From a checkpoint of a small transformer trained on Wikipedia.
Architecture: RMSNorm before each block, rotary positions, no biases in attention or MLP, untied embeddings, normalized queries and keys.
Each number is 500 + 50 x the weight over its row's rms, rounded and kept within 0 to 999. Layers, rows and columns count from 0. Numbers have three digits each. The size before them is the row's rms in percent of the matrix's.

# layer 3 MLP gate, 1216x448, rms 0.0999, rows 309-445, columns 192-223
099:535532449466531517560481465474482589459593461464590491387533572439469500563538533508404527490511
103:473535480557513480496375554493442453421568513511558488553564472552470525415572534474499493549575
111:438437520515490462513483469526556427439507504463456507491493479444450550461483490474398510484532
093:589537515463431495523499487469452523478562587408444441477507555516579555580587449473530668515495
102:401526500471544448499560545513481487469536448525450510481479533507416555508521514517423542542570
103:531495501505599492527556560495504487429504498445505423620471522465543395458531436522579530507514
100:523509473456517481538470531598497527420476524464609464562474491506517497441487584520518531572480
100:532472511472534525508456548552539561515598475513473680564506470480501557483501476588485455577402
100:496473431483559401499572582435475417495469478493546565547494430572550441604588492504546397498516
103:513457576495503452599506503449414536542543484523497428528518569560482487471456430616442553559512
093:507515500499542516454508490487503528507465535490586415407555600555437450481556455388407597525483
103:507560515448507462476534516532497449477482533490522572425483577420657415522553468547380473528486
106:507530562447432415540487486401522454479507521487516538477387490589511496466538489590478558511539
105:540498506441538528482579441532345416440540537472538504560451429450466555515518467483424435601472
101:467421513444438524467493490526507455438560537465410523391584509500494555564595507477484578516596
093:528568440447547496570534513493578563456520478449449519414413516510467558512477562567561523519477
091:431504576603438433518537497454475430535521480477444501459516546521476453478458472426517418477531
097:492460479474620580510497546444442459481464467515630470462470528445481491538582459518599496554478
096:372472464444514490505548526495529516516521562461494487454512455451473508382496474516429519500537
103:481465534439485525515520468536491495476470441486528470501501575440526362568528473588425441409488
099:540414538393473446463521499417405484543596490451495488485517559470520627464401449473561497475490
099:459443528508584492408376526547440487444509480594493491448543432451428414529487553595563560495503
090:476406548565511505508427396491598457443511602481447412507524501516441422502552409496491544476454
099:499482488548515491417454506439511441449571412555422516442580493479533472457493487430463484544521
104:538535527517578457476453464507571442482501457430521430468547550449524532488496499498485380495427
101:548409520561467544600445517539441490509446457530581549478593530578449475475402478505455570495556
099:581494499552497551520564543484501676528592464526590635511482454424459468577530450496456418493437
101:477493549481378550589461552492501546520553488479500443452474438511492524554416553399471474479471
099:539500563524491554549475487485465360467502461509432446500431488505564571486490558512446472508501
101:475551476492476519507395472430394471476488478522600522494540435511531470426471494557460396566466
102:429634543522474429526517577485491405483524476564412491499433487547577499588472578513533514533478
099:525497558591528535425535519525484489510516527514559452534503519613515476502561511499427461502504
099:594498479525517475491544532410490539343434513541476459547533493504480444536491495525558523497430
103:563506470597486471505447420610500517442491502467511561493409505555549499543427498418485461444465
098:488494525553428472512447540504415419439434464459634552516502587553555529508509530524542532532522
103:536441522465445487413606556527490459530536449585474495523483503530438459435490408470490507450554
100:449497511350471406545505540515436418425499531432538565575440511509443560561543503580475419547574
103:430459420488505504445486600490466517521554458483494577602391458515510444457510490537443537484588
100:517601566467508493568439443459514565516492513445475471510497419382500503534522452400530423551501
103:564423554480551461452510480537499513508493642575562579601511517484507562448529547498562474621462
093:505462526422463428469563597421485571516444521554536513451534474451515502502435406447476417459557
104:525383455463530380631509473548475562476495454470577498459443472450459583465494545502457525502479
099:503519469476491485468581550537516552462391485573518466470611492518549561452512502545465485458562
099:505471495509426418491480411552458539475521530423507503452514378553461460486582436602488484461517
080:542337441462498487458511467528602466530513569550475536382525500592505527576512556570549500548466
100:403539441432562564454442550575544478529461569484536457501477473577428516536492569524529531526499
101:437525433527511472528469473595453495410409531567519623558508510400421475520523440522557479566574
096:473566463417506410506494463432621477526434563461493521479450453509532559466638487496483507444530
095:589508464569498618595503462448491422468505386555573504537578570489477471580580522477529518501446
094:491422553454518544497438626542526609555462516530635542539399549537490528517380464507562606583521
102:573468408476522394497518480475438621567546543577494462537493499474434542514511476460492569532559
105:568556536454456513473490445500420504413476526472556539594463498550490457467543519579555438576492
103:507478451477510520421531508437462437528519495483420427499475537474517534569510534433493510510543
102:506548515417486522522561508586490436478485479584432613495567493564487506484502502482531573476536
095:477390587509550522496618457558497535504516521548452604564489487508571501487444504485467472539451
094:451523581458478501481452537523475436477498520575522421467474595505448550614415457466648550481431
089:518576483591464467513472562457541513485520518613532489473523469468536558484502540427539526546540
098:507542468463505437494450570473450479421538484509572409584637536460573587632505595478567510498560
107:573481368578642488565428511379408542424476500434506513464491515445480553402494441561545480445528
096:439505395500514463523450445481444530456401416490621498466414625465514404496474485471469508496504
097:551515461531418608459544468574433607505509506551456434485577407496429532515487500471497491521463
094:528537526485533499495473542476557464411491413540415506485480474571438491420462469537481502502604
104:553402523554569541473488462478523509530575537445502558585454546576475468494528500537563535459459
106:540466566444481443572464494469493499427489561560547504458483498439432474481425465533469487421490
106:461494527532470497488515584452515503452580427532516499539471503443443440501421500436442418533581
096:510499479529437467515470507471520459492499468360499519514541472538521454486480459450481599432535
104:613436570449444463429500569497508479397533572546541441526527477528486537507455518407451414546476
106:541462495484439553517412555455527506483460480502500457447525488465467481411435513503491486587503
097:508490540418554547499573537489483490496533468477555567529455491513448444498458484552378483560526
097:465470421564467465466495509532465474423448499548538354415489545447479468466451418527574459531563
099:484477516466554418415510507489562524468438426589502532459496491518500548552544476535463494399377
099:512439541354484377494521462475431384454572433465474553469461487571542509481444441463426542522466
102:381508434518537621519583499544537520555535487520503536519577558499562514471440443456455506442522
107:472534448540455479484466551488524501569412390477473542420508496539531426521511521473475487456548
103:547443556518437548554484556479488456544488504413431635504619529409430542574441557470397554542470
100:444567478476436465504549637490371484405443531461503403576461483457548521542461462529511490483478
103:511486499496507476423517507622498533495491490496467461404512522558467507439449528468547462516563
106:417564437444587496576460395533330544561508532453646505480460494607535569581483457582372458477467
101:564515523522437405558561447500518531512482501482539561540529510500524517581566471447465512493577
096:513511539508487438521418408537487451525510414516426539397541461536395434520528464428450534494500
095:367563402410512523481481384370435513503486517510516475426589537493420460585444436590438534487530
104:396544378536524531396365489516523443478529495542523521546528385487469433538424562542553496509531
101:531577608504513465500533490394509489509486550513461522466482513475491466512437501509516567510433
098:538459409430475523492505398507501482348478484585415475502507475450475468397548494438498512526512
101:535437451535500386452532512563536462522563493437583510496467490439577494630556542460477553534399
128:613532584594504439425521472609517462484508498479634465417521499444500489553420444491601433488482
097:517491559411511443505476531568503431531480511535567584534435495489513429471516516517497453505530
096:532478444567617463461494518526454512477551566577521455454484483561430552579549412555572422482389
092:575494502439530463436562409499456609568537527483495518453491549420426506489414551564520641506486
103:481480457503468528516433470458467461453508484482554537427447447500577571454448538500536484573439
096:463517429549524522527431382389457583573414529542483473458457410536592472481569573491503511458534
092:536615485547477478374595548526434513538521451420371501447478526438471392494549501510516447502566
101:508541469459465441441542457461523534518516540427405573544485465548396530493470475453511586456497
089:545549503397435467571478566433470459514458427531547435476487520417530521479470494448547498466505
104:510523530465526470486510515478524491551536456552583468442475516565443464506619531532540491553519
102:503575486592501510668524508487479542459525511530492484493455534573582483557604490477552536645566
095:468491476524536500465570486514437486427481525573557513471471396478401556532485530516498488573532
095:602507438490447495385555533478433543500599583518452502485592473452473466490538452502329518456401
098:425393485594540408568551463531523514485555467560520545485544531488468451592547508453480477511588
102:525530432531594477519374532463435500413519491578510466425486411520500579487544540540590507503428
109:442531481428475492462543468555405457531501472458535410551413503476522492525481507516421503462507
101:504493513454603378535472512535428540441443491421521511563482526497469552468427509519493560554461
096:538519554501409537528521572413532447507474507503519524550538411514485489446556530491492472485503
104:519422449464547561424581433496472540446472469506475454539455571465508523516496524423514489612540
102:505512563467577521546455547526436382460495461434415549502494466528605550512566470512549535565493
107:451483512534527467412554416530522468465545549332527508540490516470493599556511555473530493491547
100:581459582409495521493484407519470471502528428410562450538666442530539502531481554573508535633450
104:502520525489522514411549505501481510473518527467462533414489387403610479484586434540416456572582
104:558502454501493576540459573585528471477398504419447483396474463445450518560540523448484595586505
111:463489544498502488483433564500484482453467508506534548418478537508547530535425415463567514487428
103:496428506476570550511445552546444502483423390530508490579496395510452458522531534547367541487542
098:487587551434466493419468478555424548518552546492529476478440473496552492529497538518391440425460
101:552499441395477471517458530406510515380536569441414405425526568459441468570576550515487524519491
098:478561568550507532414479506475414531476466374491474465486426398463515458444584487466404485471582
094:562453504580491461535536529491500421534558523432484495517495548474497402510504558500620473502469
103:466455458594559440532418499469542495440524454443447467515549552552560538566487481483604464568427
105:528550511491465534534488508529481463541473454442585496412494431502504476518447466414564579481533
098:448513557527495485429487570450488510485441414490471489532478468460412502448593463525551529398514
094:555383452568543564417511516562528567534449518513506557601443502486491536619476515495517508543547
102:499469520588559466472475575426499505448595524505516543553562559653532535590585483576494480433488
103:446478582472571423507535488394535537549514455529600495505413505503558510515489413440538469580525
101:452515480486492406437474522505592486487526493432475576521524568568621423574494349498477437484465
103:548424447546558488583440557589556482446597566418478551583487452456470440472551530527509507505527
097:450483527451428422526550500556554493451545557485493483451461480508560542480533399535548458472513
097:577456479593489454473444508549484552460447480530473500536463528595410517546489494571455607518586
102:525488552581474491493513584517555472481543412447505517466453470510480452558493522444506578479500
099:519501521420538543499572456481495508433530503496525551483511462442577581472534510534529499510418
104:537404584412562526507541493563531471451411447553453551463490496450443460425453543487500464483533
094:525497584413549540568510409561458498503516513503587474578534525529461472470570614559512533545471
094:511614475528425505390560572464553447502542479473464567473518531557460460454520502515493551441481
097:441421506488519487478473506504527576419507496554566512489566512466489594489418395461517517552435
090:503500516376482512506500436505394587429539513462502500418505487542491524482499515536556489556477
099:515414511481454581490523506429403627460429628508520498599561497558508494500585593516483588517575
101:613478519490527517522520539522458530450513514462455495437520425450565499609539535471515600575544
100:455486574470534443426530521496466494514423529435535459465503527454481457540507498516624562563564
102:555472526490535541532549527428535484534485460487568543381530506420539550534500540578537552492520
106:442396517586510511517566445552480529518460536483468410521454475587426502469677521518386590476534
# layer 3 MLP up, 1216x448, rms 0.101, rows 309-445, columns 192-223
098:446449529534501493497496443482528478449505568479488543461523517522497494474479540464489549496537
107:513528554542566476537469483569477453448564634545392432477509427546448569414462570523486534419479
104:451453479451430495518447482576460469625563429547501469495419501485549489453496531463530549486379
092:530501470519513467536544484478443546541439593458461459519470531536500531608485439511516489580469
093:530464452504516470510509510533515554524507444461531559481507464529454536470581455485461511491396
101:479565477523585504496563463481483567459525420466473548491500490446534531465423531416527522515536
102:518458539502435575505509486491533432463458531527469461473463505600443466407566498412425537510582
098:516538499608405519446471469553507519520517529554480471554461543578571540575529455520538493488508
098:538539513518575455498467457542535505519514552460542465409495506440503517478520631489463538436473
104:437474519457534434482416475427469531531551554535567581574429512565408497540528558427483522527519
090:442542450521497518473538479454550440496528469453512515530475554485488531539535512457543484475523
101:375404448516511420471498494432519442533543472510486523576426601443460491471504531561533508496494
100:448511535455516498611557460468511518595600551560438534461446432527562471516552529430480516507521
105:538481502388482525460408507504398483491530500492472516549518506495512436517527527548500499493546
101:430441541443510530480512400542527525459534490456527430492473482472539470515503512526609443492419
101:393557539466528458528605472511435456508628512485449470395462524526498443477546557432477451607510
098:431523490516436442432485531484516441444511477506457481444470497492416584504539514458465473523564
094:463545458540507520463445545467485419514447573546435435507511548550474486562510424579426549472500
098:530385560544590481485483571601522543457596406452534533506583468472508545538542507523513566553534
105:543560474514553585491529632417451460503414545471433541479540519512563458537458497516470553494534
105:547521512547460489600600433465590406496569525479469534516499485523549359540414551464529479429482
100:462496538510478509422509507522477540564527491486531558465458501530418533526553537553488529435503
093:461434579474532574464502443532510543500564474538463519519505542446530465525539540436518473522502
096:518458507553517444417431545535423543444405485562535541499437516551477449424466495543466569491520
103:416460426400517515496477482480459454486413547531497470580570422494478407508578511465436466465619
103:427594480495478539412492563474552564527464518494429551591536427618471513463429595432435567564532
104:457471467495497525601513469428582460480520487525503513482551430497505450480451550500475558459494
107:487533518552520510608545527485518533475479506497550518520430495554455483431538439502535474549521
093:522524596505511479526536560502516491493593457517531539508448470454506489554431470557529534579411
100:474483548486461543531516532501478515514508502495483512537544476502561541448589461410556421605521
101:388479578451487480572455478573463555432483549508497539537399513518454475577518500485487442554450
098:527498558555529597470509472550537398581486430491538487483554555401471511582537496475395534493558
100:479562471536482503538500463451468427513434541496493434367497561521479528421544535516460493485454
100:518544494480411495479533471534527481545434521385537413488493449532532498466562472565519507424452
099:373478516620593520504505573493459528521463509507444536498605497488515463447476538504511513474488
104:405466529527492558454485469359451544442474600517468512561466543549556524406515491468458405521571
098:528434532445419453466462456541529444446555612551451574519470468507527488526572602613479413510510
103:498404582574577571570496409642588419591437497520444499484419501388560471500603488439451497453437
099:496551581480601473507520636490482544461503472475477409527561491428483438550500476454546476475553
101:491501561604460427565481542447598492454493478597491526405522605432433548541527477478530510483515
096:492458451487494498439444472496540449512528517541589450485523501521549519438442562503494528602468
106:495463468505439494521432498471520540561473434546492483484418523568498521498458488510534465497531
099:591535525503420565495461571479458472512487385604466464432435409344530544475475437428552527459493
097:549462540505498596575485574511489362447395413532577609443517527533488529498447556424564514547458
088:556600584480562482571448553515373518409545468440448508532486501480517424493506417490544481382475
093:461438508517541478484556554457520491528483469462429541563512476424519565514521420485472491489557
096:516545550446496467487473451515430469495415421535528470459511562477536560498449438544545631491431
093:569484550393518432565463487541520528422563499408408497526485514444515524565531550447515462507508
096:512485457494466424517500554483544552483485497466455561481481427435478475528478489508469587479521
096:487529530503522593430424494658551489445476512614501596505490482488517556498462532476463539440547
098:504499564499469513518563543587485551533508485428553423431533509469512542451461451470462499465522
110:527441457624479503506596519531527517519525455489483509394565484508487525452456486467500490444447
100:502563532557421496458604441525524573487547485461495478555496535517496548548586520411567469412529
107:544491458354538504510484451492472549402503438553517504530551539547488418501503466404524575493439
097:512533433437461547426568507395489499436490458497427573488482462473506545501477512511493495489509
094:407542439436479586564501424557564456508493596521516545490452507496469394425592548518507428524492
090:561632566589477515467557491488420547517501547540512431498544502469561500517480510426521481507623
106:635428548530477493402455496461583518555494484484485427544546525528527463457440525547517498499505
099:502457566541446534434467528468553502575560468474480450498495465556433436585500457514517526467528
097:472485541551556492378479569533529498534492579450630530507567557455513492573498549540480521485580
099:522522478560495493515536461464599536552522519521495488474460454487435485450560497359512528563466
100:592482574564551526590589586552535491472525551544558505482501552453467514526600523564547545379503
106:500533522431503424512397448577406484501539550478528518523543487435502497510458577489488562566573
102:505534488482421484525534487555464423565553536552546487607511619596402446472415475468446504419503
108:519503530483514532547600511402527630491519410485494477392468567526499529520571573469504406586542
096:444463551460537413477431475556473596454514517469569437511501573431480511454540541520526482494413
104:573470504421562501519495456557497610481412503510466534520555409567472481471516522553422550485563
100:561410443471579485486518449473519466472465528513531442487524436519470469527523405410464520574430
100:389497492531470442484506472462597437535468444548423500466483525456449511532523612486447489427649
100:480491451476483568520591423494503518520584537421518521505471526504452486520492500534552512455481
100:499528495538603436483502494563502524525569434555525512437543489474418611475529530419516567510473
095:463499453476520528412432571504491453465538432525512555544534550518440523495460454408539524510477
102:476539474461525420421463557528462562474484507502472583442466495534518491435487612446535484505531
105:509487501501457479481430621545441459592492450497512562535573522451542576464485524411453545503521
100:476434542484530438488488496495453465488547546549537559531571420491430450577474429537394445455520
101:554421467523376484573483428518431551476508479494426487470507524450536472402526555537482382470497
102:507498450504418501435448581447536518469568495490447526468427476583501489520478544448576437506548
104:497529557574512527534561530514597495525447389550414428541486575482452399506523512487574528582522
107:550568473522386587512573528484444471521455421507430625575468440545514520461487477504530489471465
098:492461468500503571481519488529471460499448384479497581462556474520553529475485586477383473479481
101:495528464547568484560505479509571493432545546457524520381530567494588596526522495468469509420500
103:529552415551489547426417576458473510556497486527554566469479498453580494382399516460555515526512
097:519466486503510536542454523505482576522485485461459477537450446504436480511495541424460396546497
096:476534431529512437423506482396502500433526490570481583397483485495489444494521406513414457595489
099:444556566502480464423561557416507511488535494526530611493505521448589540505497429447500498579559
099:599580514560495408458465490517503442517526456497465404508533480532537581457563506446569466437544
097:508482580501413468504425493506611393539484460575545556531558474544507493502552532479499534490465
099:522510512487486504525499430392406449522458521544490533473542437554488555470512525604546620577493
092:491528524462577591456507479493452448547519515508441540497554443415514442495564496484500570456449
105:453488577511421396390486461516468431480377521527509501660473493508531492486413423459499426479537
094:584581504441604513513596422468503471523462500429498515438579560491564483587544487550457623503463
091:468541538522451436574487503563543451639430544369550460488488489498523574513494553613420596604509
098:494451561499437562493556509539448488588495381521462444490507554493495493568517488487482413488465
097:448577564529560544501493489570546531444477457432546402525461585530466530460458547490443556405499
103:499507488417493469459546462578523537477540563445519541557514503436465430605478456559430491573491
105:444529510601537491514462550604532450545513477476467505420485518471502515438494533509452531526517
094:521441500531434479464543566495549435544509519559457406529538428519521550541537595557479502380529
099:518538425513514447440474431477524472545497536422551461503450432438480480520511463480534480445500
097:505522497462431573522586628473423576536463548602542536567463461422496594448428505507518487520548
103:565552446516541500531484544413542533471503508440510499520507545525546500554538493551430478549569
104:461391494473466532550519552478489530552438436570533456519525512510500522505504540507493522508428
100:486559494482490560512573457493411578493462519475464453434511492521415548526467573364555542485515
098:560494481542575525556501505492484490478522389497509460462523440510421548483511510518495440501517
106:402470460485522469493516596601495511486496466550511559563437487493411386431479582571515402531517
102:444553442470479427521471594507506483549485503460502545521514562472476562549456500555523465387503
101:472545507477491556505534436555511527525527544475441504522513420542403514443537643345408487449573
101:487469505502489511513613511480452439479486489553537521583518468397584510416455367488428457476642
105:395438452453628453502477488520464439502474582561477566557476471505437551501554518530543452492477
101:535522526576529434482484443514547520434440536504530502463480438476487566522503567398558547564435
104:510464493460446480435550523516468507524552543633452526454430501535563460478408458294579436514534
104:603495537483484562411407526530496571535459521383492485536373473557504442489488505535511519422557
104:462491505470517503562454542515571467475464415458517470502521591479494476502601469477594583610569
104:385480521475503552560504500586491483547495546479505473557456433484473500456501467395519446467442
096:530481506452508485584504552500500581598524460529542492617467515507499511498431444511557538375550
093:475528563408506487497425572470437544494489386531503566494508500514537403527513535473477499563449
107:594465456445535474600575602525501443504495477398530480506552544536509574507500561521428513523474
103:457471475539559400539489498508446492544567434502513506456487444505572501406447546487448503528444
099:546503424583489372497387547449462550598482505471453527476500428491561543521431419592511421447487
094:442434545589496482490446463427494457488378501462434495542424485576470458557466471495510613490506
096:505434555533471485435415578456546496481446424548521523461491424634527490574459420651381464446482
099:517556454480538500441572489582514510575486500479471527543562433528449489536425534603417571451447
101:498500521385448497487504495546405413482526467486486537500553396498457627467472610504496566445466
105:530497496412476481548571454481501519522422470489565492562554465464557482511504542524417466440483
100:529472487521534486461444458508589530482557391519464474536423501403555490441416570406540463514484
095:494462499504525505458470532482453497475481450592506521523482545483487597451498463526564461488484
100:577563479519481435524497526555443523464532477517508464449421475535510518455607483523481488462448
101:581519498478514520494510601504506479407541457513535539453504463454506452572492535500551562488514
098:502490553439469502427472482450596506545528530515509450484452555577508467579509566498609559443527
097:496402455568472486469470576440450493535435502520490487460512447487468451513517383453455572561523
094:553447461488554499530434470496448517461506501511560513464488504491472557404419436438453364512488
099:506453593515513491521478503504519435461427505565491553445478493514505548464436420467523439535493
091:541534504549545512514556474565541439475527530545516440604530512516527422398556468488428417492464
103:508490447461565493413535533470477518472446549549408510456532554558559467509522495498462524478474
102:556498530519455424487505504415482542484478491484486495520478584503483581510489499410598441439531
097:426537430528497584449464488543447468521531554493467467477499508569565555501496554492515517372566
103:517453492503526446520475430549551464494498531540504480493508597525366475449465537450517516496472
102:498496560449534507432460531514574519523478456441455487560555582584453558525508451530468504519508
# layer 3 MLP down (transposed), 1216x448, rms 0.191, rows 309-445, columns 192-223
103:366469477442482457415488491479515519503373481391457573478544547553439476507469553428552502474553
099:472499418553527588512492522551346496533479448525514560516486530615493560471566627516523533535504
102:424456521462520479564417514464507417605522509446544533510468448520493487493423490527485524431544
097:529505525389534489491548560507507495459446565543406449495494499496523517491408533497431432538425
094:499534533547511545473405539470544418543506488576488505504492443456469538535588523509607463580496
099:448489422523483446438427543590538428519526520445572411546546562503479398492463451479529519518504
104:419438524467508484449596518520563379596484418616530494526528523501462500473466538462444488590537
097:511534429482458489495451500537546439625503456551459382528528522559543571430465441603423499409565
104:440549463483518482424537516425437513543473512415584486463536458484481492540512544565428481499488
105:437535541399498521489391452420508590542461554525542607552470559563422448493478493510461454544479
092:535392500450516434492409507522535472479495570534597512520507554474643514509376468517497547444541
101:489489558585511435491547604434499501548518498581465511451473691497556485506521538466418547536464
100:476434518495531478392498534471512556497524404460540566431444437632599485411452561463484460366445
102:452461479463500451469439467586548509466493505448425522595497471494505451408579459421532484503412
104:502576548566521435540493497476474449545491480482463439475456522458513517564520457581545457503442
096:441518495494467563577586611483453528572550600508445511381560454533591527443553592490464537516554
097:502467461540518533504531465520509502446504444492508536496433477549519513481471520461607530583527
097:516481520564480541465488491459514473523508522504390394457426493470445476516573505552498407474440
096:587499426491611506535528470507471544533477462495482466512471522514537472556545544386549488492506
103:490532543511472531640563483521518507466441491452511538547505554504538483451529556594420483475497
100:549471507514512459509428526447516434488474469504528502462443610522443548552551473573537437534502
100:438470541479497498416477553498474532565529543515481492487505543453498532521518501470562560424582
095:504462539551478492544500464513559536439618591517425383504450429543544518425593441458546527513460
096:568455547539452408536504497459582425543453494574511574451502442569519428430513464513511480519473
102:460489431516461516542370457460482533522461459547492459478555509456548446451506397514512548489467
100:466514541530504488470555618479518476449521539461440539525517431413571596443484509590477563475458
106:481478480565562445520484519525505647578570437418497459457522479511406545577575463509568530492501
105:460513528503514567465541533422417527386503415455576536474525461492431494504496450501466423580483
097:562459589507516543464544540461470486539634511489557453588465469457545610458463521477586462563562
099:517522505502636511612378549522485488534478604465594522540467552503394472503450525554543498527429
102:422515509573504528496558454499465481484498491466541478497450442599470471535637537599495464436529
100:490472436540519528461497511386568510505518569453530465459510537452552549476511489511574521470501
101:517555438560475505588584527387499456547487531521544537523527485545383529546619464519557435498423
099:537494448525623512509449473500521499534493527542493516521458533455613519514491533436482444504460
100:507466491558491501460425521467477608480457564681483428443491477486473467468535466402581571456425
105:537509505511514470453369493445466514471558561520480435584525536447520488497575492479509414549496
102:500501519453550448581441482495554443608474553565398426521405512561507531580484560544497367465532
100:547418475453538518426556528521557477458455516566440516500531571472540500428427473540403488563542
098:486517426469517542530510510513449513497578455466544477563524504495535307429489579471544547499498
097:490439513465640522485513580408490422471409528530482476487476565492522488502442434562446506494523
092:418448550455540480449516575524446545437485587501498492459510406410523500579556315499506464476497
105:538539444561521490450499555498551428464576458449513597548488468502603486471591495497508519444499
098:560552532470454514471519452440554529452474397530531451530500470437457529445551562471480503553495
102:402535472570491489481562560522483457517393417488462459387440517482554482428491482546491438525433
085:554600529415575513542536574567440477398562478493514474510563533564556315490457507605507532456467
098:506428559465467474487569524464509461497469492463530419501510527546425446535554484472517558596497
099:454497546573526547521431451493457496446539500472585542424522430455574540447527548515510514487458
095:477487383522476570543444483495355475548445500510547577482548358619527549473450499547467626415518
092:545463502459520450412492464512507545642570391529505434479539540476552573530465494489551543402531
097:437434438553512430459520558457528605542539434570613523503471481558518584422453479512464464456540
099:574540448529541535515555526577556465451488427486509411449580536635456462524529531545504476501580
096:449469461552496512523552471444534532524538562440485419510448527540491579513538517419460485502424
100:511500538565527559495537435496488555542433493478515526505401474490525601505493530473436489465458
103:536416459414431525457559475456573510529441438464471515422502561564456538484487452534564457509403
094:531481387508546502543517497361512441369554495395464435512546513471390553531477559437490514514495
098:437470533426469520541493442553506549527486538449449547587451572483461466538484473538502483631490
096:483620416446610536483503531528478468506548457559498500485548413457614572393477516510392478498598
105:413474540552430469439444601525471530489469465542429536565522560479569529589481521552533459475494
099:557473542682463490508356491438518561474522477523498574489490405598465511509486458518504464482479
097:503529483558578538538498524455463474440433450518518633533539583589396457505604588521533462502538
101:557487432521500564492492484544404491518476490524508514488550522482493511466473624451476501567447
103:531518494526546483536542437452523521467492592550499523462557468463625573474532538476487493441524
101:446455406505598501564527516432410494521530472574504583461521647527551503466514436451571455551400
102:533441507458525486540600491552535452504470573505523438471555533603522457483439504516440461437484
103:490479459446504510499545568473589469629568467446452459409561540496544612477490423491564436488508
097:460527491569488435491503437547553530513416548608452509583583567455505452474445458440430544453500
104:536508475477463546485592492559473541548520610523466528527610495506528521494498560409447489457460
102:407484542663484527492500486544412435493469442572574453472508483475368444538603501411477456496509
100:517476509417484528534518436441414502584458535380492567512406479468520466471421462508492524529474
101:606532478456544589602487492491497506578418547561484506539535488442470499528494542525552462581491
100:470513482520553549492481490625502545633546387496489553498468463492467495538490545535496488523601
098:485439503500561537478490522511494597446616522521510539519377571561581471474559449468493470533471
101:525481476524422562506533525461421545441389487413482485482495665387527453539475435463484444474407
104:499425507495502509559448515542566533572486468474422465503580523494463551460487466457456548534516
097:596436544547482512531489410544502473498464540516527500382436505516612546480374517423500507505551
100:534507454472533461509460605560490468487438620567512450485540512555575629582458565523539462473475
100:559479542563448459539518472442424560485540503439544477470496417453483427543526456544527574510532
103:433549499529552443496570531467559492515508432479486502504435514436529513579566492519555528556559
103:484439456503500523448497492549528528548551655559447422532450435464517461539426439528466511502484
096:474501529481465465497399513525459509516557474437529489483455555584380520420611435575475458634526
102:591464492607471490491511556515553468498446546513434489499556509497569518502504468537480486456480
104:381480510553436586483461447494531445454537489547538492526574467496458502511504585523491461511553
100:424581476418484661461546479505493498545422429389491516491483479497532388557468529381472476435532
099:490495424520525510505479556495478523506632456589493493500408530437476568550506533507436485465603
097:449479509514503509410532533386527559439529429464561528570527411544593524508560542494474493460567
100:553554514375544413438446495458462554445509407562510509518571550459416480501510479406469555488519
101:610478516586461453455464511504546451528604538582476461483424486493550518404441506539510476499477
099:548489513515496539449534535475427427460539547485495451473471509482613487479471561558470545467553
095:499538458461525550432498527475426440468671489546362491414449486468435395455542490467516598506363
105:464525487551530561509492530512500528545540492463508417551606545573453583593470401522533507431493
093:564585544546551557402535429509393503514497478482442482522528538478500488479518618524495587476490
094:521499553479516590476536451518506477474504454490555493516511465465508491469572416460545536474508
098:509444547544578535415467584544565537519531521417576472485506538533445531420568432427450514498516
102:509617505487561448371447598521525537435432483523446408599489563573483546432429489492478545397489
106:491451431520505516554479518571579453500463513409560449567455448431550457469567537452533532491533
104:469608423469540513519507526391540550503469421581456540536452498582482523513452580563526520426525
096:510498485397492428558622537454499387447526462524490458549598480483433569535458534494621479485437
100:543494492428486525517542486449450537407553484469473535477504519490489479508542456489497500552509
098:559421512502430479470463598541565498442491484454488552481538498633537554411480461477420519502397
103:431497434527502540530434627524483507428565424546505471436600504477481491504571609495467549652548
103:481510546506475491497507503409508521482391401470427456536485576471574524524482432565530526543493
101:493450494550548515480443501411543492410556499513507441576578480564534487549424429312550537505458
101:478509543423474477416539401608461658512456494500465511467521514484406501539477474507544481493543
105:595491425507413508452535539462446506505500577417519344507381399447514441605475582501515437501542
106:444552459492471526517513485529483509548492522450446468525510525470523339562549537490537490502488
101:521531471558498338452551469438521430498511463442533444483542532465458549551495410546536453519564
102:527494595555462496547454468523583428497504425565477472376616437510510431498457518489438497495542
106:543520533443442583470514455507595513477514476619506503475489554471518536468443452437503464471482
096:455515475446495456513456540591414429553527557462509554441510535550543409579544487501511429533517
104:486499458509486460459537553565429507491502502506550403462486491481582471443447471432522473421459
106:506527481605437493462493495499444442604525551589522578521503545443542463552551513499450437411537
102:473479562502543452536386559486589484405513536525508526491531537476532529479591514553526574504654
103:552569469457394547551491450456365409566543526450540506455476560500547529547484476549522481465459
095:586476442450488491503471524459478413471561424505509519533510488489563492454387445393602491491586
096:463476455493487482505451440517453517547439549479431563466467502523496459446525435471473547555596
106:488493560423505495541494576464518476510482523546536515522542496519586431611499552444487544502500
103:602549497502435611512424544475561412504389450476533405437470419547441514458529489455500473417530
101:514475521476508540499492492442564455571577521556563500471533483499494524466473446559456440395428
094:427451485507607492452490475406459521616484485564509491590484617454482538503543484465487537545550
097:436414520472443401392578526489380426507552511590523516497465461526522613516504575563597530404441
102:526426508517425417488452484464580420487561525483483500487526452538517530504534408482441541574386
099:564584446532486538567509514453652525500488518539498473422477464525500427545467527513497411520533
102:466519508457490532561541478446482468535549447486484484540512465572469488500513473545531539532535
099:480535515472479401624499438507455459554472472473484469496566587565505533468561516423549482529539
099:496474525518479418446441522482522507575482489502548478522536532574522448518577486575566561499519
101:556512503540546479449480546554518471483472513552511460500434445468473489433534528514519449556559
097:514561520478464472509539571469465454497605496479548541459490505500556542491516456405522472509493
104:534492576453522438491483490454585502474494511524534584471488515489458441513468522517499464563465
094:507530467498502513483488557426484464493439454582494454446495529545427477477524494441551498544421
097:499578619476485497486539513590474537467541483531491451433593540486514510472612590478582608493527
093:590532488489465497390561552514557517375517533517499502480488553433464493522464490482522559584475
093:477494484451540519419475449477543480539445521473567486482585536493452447632546445527432520437573
102:487524535462416484426536454491520556415471561446567465444498418604455497571486559553505408505530
096:560474488576565456489539573568563435455509502494530512435569429489486553550536417490549531540434
099:468511546492472466515449516505568505495537517420502444528488526444438497537434470528495533512469
101:485472522547562449493589461493554482502489488491527526453456446435450456486451481435454509468453
101:469487484474504614500524563600419461477435478527520535484469503446528532470492526444534549527483